{
  "d_model": 256,
  "norm_eps": 1e-05,
  "dataset": "wikipedia_en"
}
Each number is 128 + 32 x the weight over its row's rms, rounded and kept within 0 to 255. Layers, rows and columns count from 0. Numbers have three digits each. The size before them is the row's rms in percent of the matrix's.

# down: layer 9 MLP down (transposed), 1024x256, rms 0.112, rows 536-541, columns 0-255
# up: layer 9 MLP up, 1024x256, rms 0.121, rows 537-541, columns 0-255
down536 103:164124158183113139106115186121118118159167126141153187119110098117150107195176157096135143161144106178128163168120104128135133091141137149137107083196123110106155086148109138121155109166117142128097117127186108138062155132117099200155130082022128146101096161154040110144106152067102127077134131141130221161109102101171136157106143054129140098096105114147124067155133189124117120128130124158146064116159119134120140123165079134111151137132085101161128140157148163112131142172088098083078167113138117148140145145157127096194092097183128200165129171117113092082143124170116144049117155115148128190145137101131108179126160129112136134090098105111074144086141121109152088146129076137118159105081124095136147138134078175124157102115059214075147078166121078113052132110112127
up537 105:033186154037125130099164146194129087138122093062126112153110151092119115079127125119171150097162119186124091160083152111135153110141101123118220133107124108101120091145198166124161144153053132127148146135173146135135092166120041127188082097076152141092165116119132177162126116114139088075168136111157119127061150126085091178133179155137144160122124132099061127155150115132146139091181120148208123148103113109140093110126123130182107125112187082130124102060142134086059125167128102127104119075123123188087110153092084136159153191095118155058150123145113122122172114156144149096126126086135142143141171123147086128143152130081106140112156124176118117100166145105117088135182154112138213115159124145103135220141127125120142126100148127152089111116138089158145161165123101
down537 105:110099074106144159197153101084145072122068052177113116089120092144142136142139140107141143146172043133093149075139146132067159112095133134108122164105095095141119099123108130124072135181086215125146163101112163178083094140067088130109158144147094109135100122118124080129155183111116104105123120123200141156103133135098146111167083096120112138101114170135106117098131105150121117087154140123148141151104134175088130116050153133135119212125140135088156118163153189125087153169090097158147152112157178140181176096135123172179137145126122130137074107110143029055140160145127105133154099136220045148107154169165144121122134107110110044130135186104106095161121159143143152093187146125115187175143127118125133161158084137134128110147137132152198081133111121147129109102141169
up538 095:144121156135122137135115127116142116100160093149155075167155136121107109131166098142132146143131085118190108078179125158120180172169159154042113114145056099139092126127113117161097122117121153144148114091136118118109112169118081088121101120183106157135165101177115124170102141125158104106104159155196173135099126135112078153120145175130167101090057043241163101137177117167110098158094128118168155090125111125082038209119116151104122143116123104154057159081174118106126087134137140120081120170114131133142201130186185065096117101200103156152144126139115126157125121152118079126081147119147114174118146144104119147083126161170099110129159128164203176145143137119070166124092154081106142154090149165137121111152097045139083122146107110135158167120126168136109095132068096
down538 093:149059117151120151110172111084086086107145180163132105120133111158121133114122148111171173104119132124144167161112173155107061097112134159130060172074115102142103146137145122153062113121105116133106094079123139140182063179083131113078118163126120124156149135188176098150151142144129181140165093119140144082174142102110082133124095135089116094159105144110072188134136056160133144156170118164164198087116105068134164155112108136162128111150123097107130128170194119108112095084194093087114100151108157137121129110152130121148103085094102095162071192195150132082181127141141122128153227120079141162108145104157155113110169134083113078082168156113068098164175094150127187100101142160200106123149167134110129109198129117146117087093088071119122170118130175172129162138108140
up539 105:134145123196149073170187139155145158152157132155111148096147132140163102153139103115151164035182139112142096179182134116143168161174070224074095124120135172117100123110106151105151118129143148131111139131077125114088095133040124126145135127136096149141124072124169116093124084168133104108141099126090136061181056170173123130108118131162097169139091076123104136151086138153125154073081111098192133163153093118150103123124121186076119185105151149108116157097127092131140108098113171113107119133136134103181140172095154133120157116219137123063105142135143123168199109161158093125147101070099110117156097109173101142202087135130173096104113071108128100172129117188092086133141135122145153133113110111226149105124103120113076128140104120105110092141161167102113127072193108
down539 102:129097115126188118128156185085141144168133132193123123126140083135131171103071114133144202176151109126071098118071074120147126163141115143141128104111120180182134145083089118193149068137140149104144154085089093111118128176147128148128119145097138125099105071113106116080143125187105134134152140125164109154131157222139124097121098110146132168156124067102198149118163122118120166125106032094131125103151155137143160119160123144092152099116134086110114138059153127160125127142102141120136152142125154154102119156191098199102121086143148126133105165136179113080148133126136147112067089091159080086160157174130087148132137136151130132088154137100124013130073162169113126102104115119158117182154152088126176136093061095066100155154183166120185149140165096043112059121146153
up540 105:106109151137059155109189151093105132096162128136117097129141104136123105122119174138152128145096164112127153192133145062135082130119130159163146168129114198067135095119132154183074128103110096147137146090137153212179167128117118160146185173151112085157134091086141102107140140153207128092133063149053138153202118160081147102166119144150108148105148103103091113148130120128144109125106142054140111117095108110117115148077102104094155175110172131098110119114148120135086074112195126116098148120103103077076104120158102101126133135105077078092144061138158172095155119116108145152166117129072147172088132173153162148162083126135053155143177148139109126198189115149055159168096127186179137182048093130147122079122155154102133147190129109166144127131139132191127152122159113
down540 105:112102136148165110168140166136179116149120200180113080162194168111116155127145135110156140193147182124096147142090136126194130122115166142215141136151100138073155133120158123145112126089151142070138144093168127126162076166194121091140068113088048102162122107130041078119077126138123086114097133109127174122131158104104168116214133129078120138105178099119086088092212144075121174128115131094093058105118115141118120145137076127153151080097122173132093167106134149157097127146111150157128086098118140092162089120137114133125111145103134117139096154170093112073197083175140119184128162125160133157135062150104152154110142141111125138138169159138089023172110111152094154097109152121136127090083077168153137083123101107141130142148080081166159097164097140166111118120154103
up541 097:141212153129121121118125111105167065147126116114176143106119085109145048202099130126122120151166166117116084118161103073139124157137105127140135139161077135076142114163181116135079089165095158073108078139106177100169101142137127121135101183180118180099142088104113175167055145085136105125163109169095156108114116171110115184165122147111185135129141144171126149121097146175160138085137161156120081144117075129088151177135143127116157042119138138131120121144115082107126145129170145108187147102129091087086128124079080176172082111103086122118097161150140148103170113164168114132166074126083113154025111101123140162159100113136083110130144130106149154115108143188136188160139165113148105103159103120130113136152189127124104152133142096092119071122096125218155037101202128
down541 094:039064165100083157087103121180076236069165102123108117127124155162154143134132151070090140157091102103170091150142107182116117133181103105111142096113137105097119110141170186155162127094178114107167121123162136081134123112085125124094081109086116154092135095111091096170123151107105163119155139116126122098098174117129110152095067055110087160158094138152107158127071108118142150161113094143191148129155171144101124121182144197109130159135105080144095168148148205110140097076141180124160149205120149127155147182095110099125084089179117124084138132151076111134160180155105119146196064143095152146110178118164072086127105160095103126088128130124132131118170110105155164146154122108159172142109133128129165100195127125075055177154157158126140130152173117154141114106140112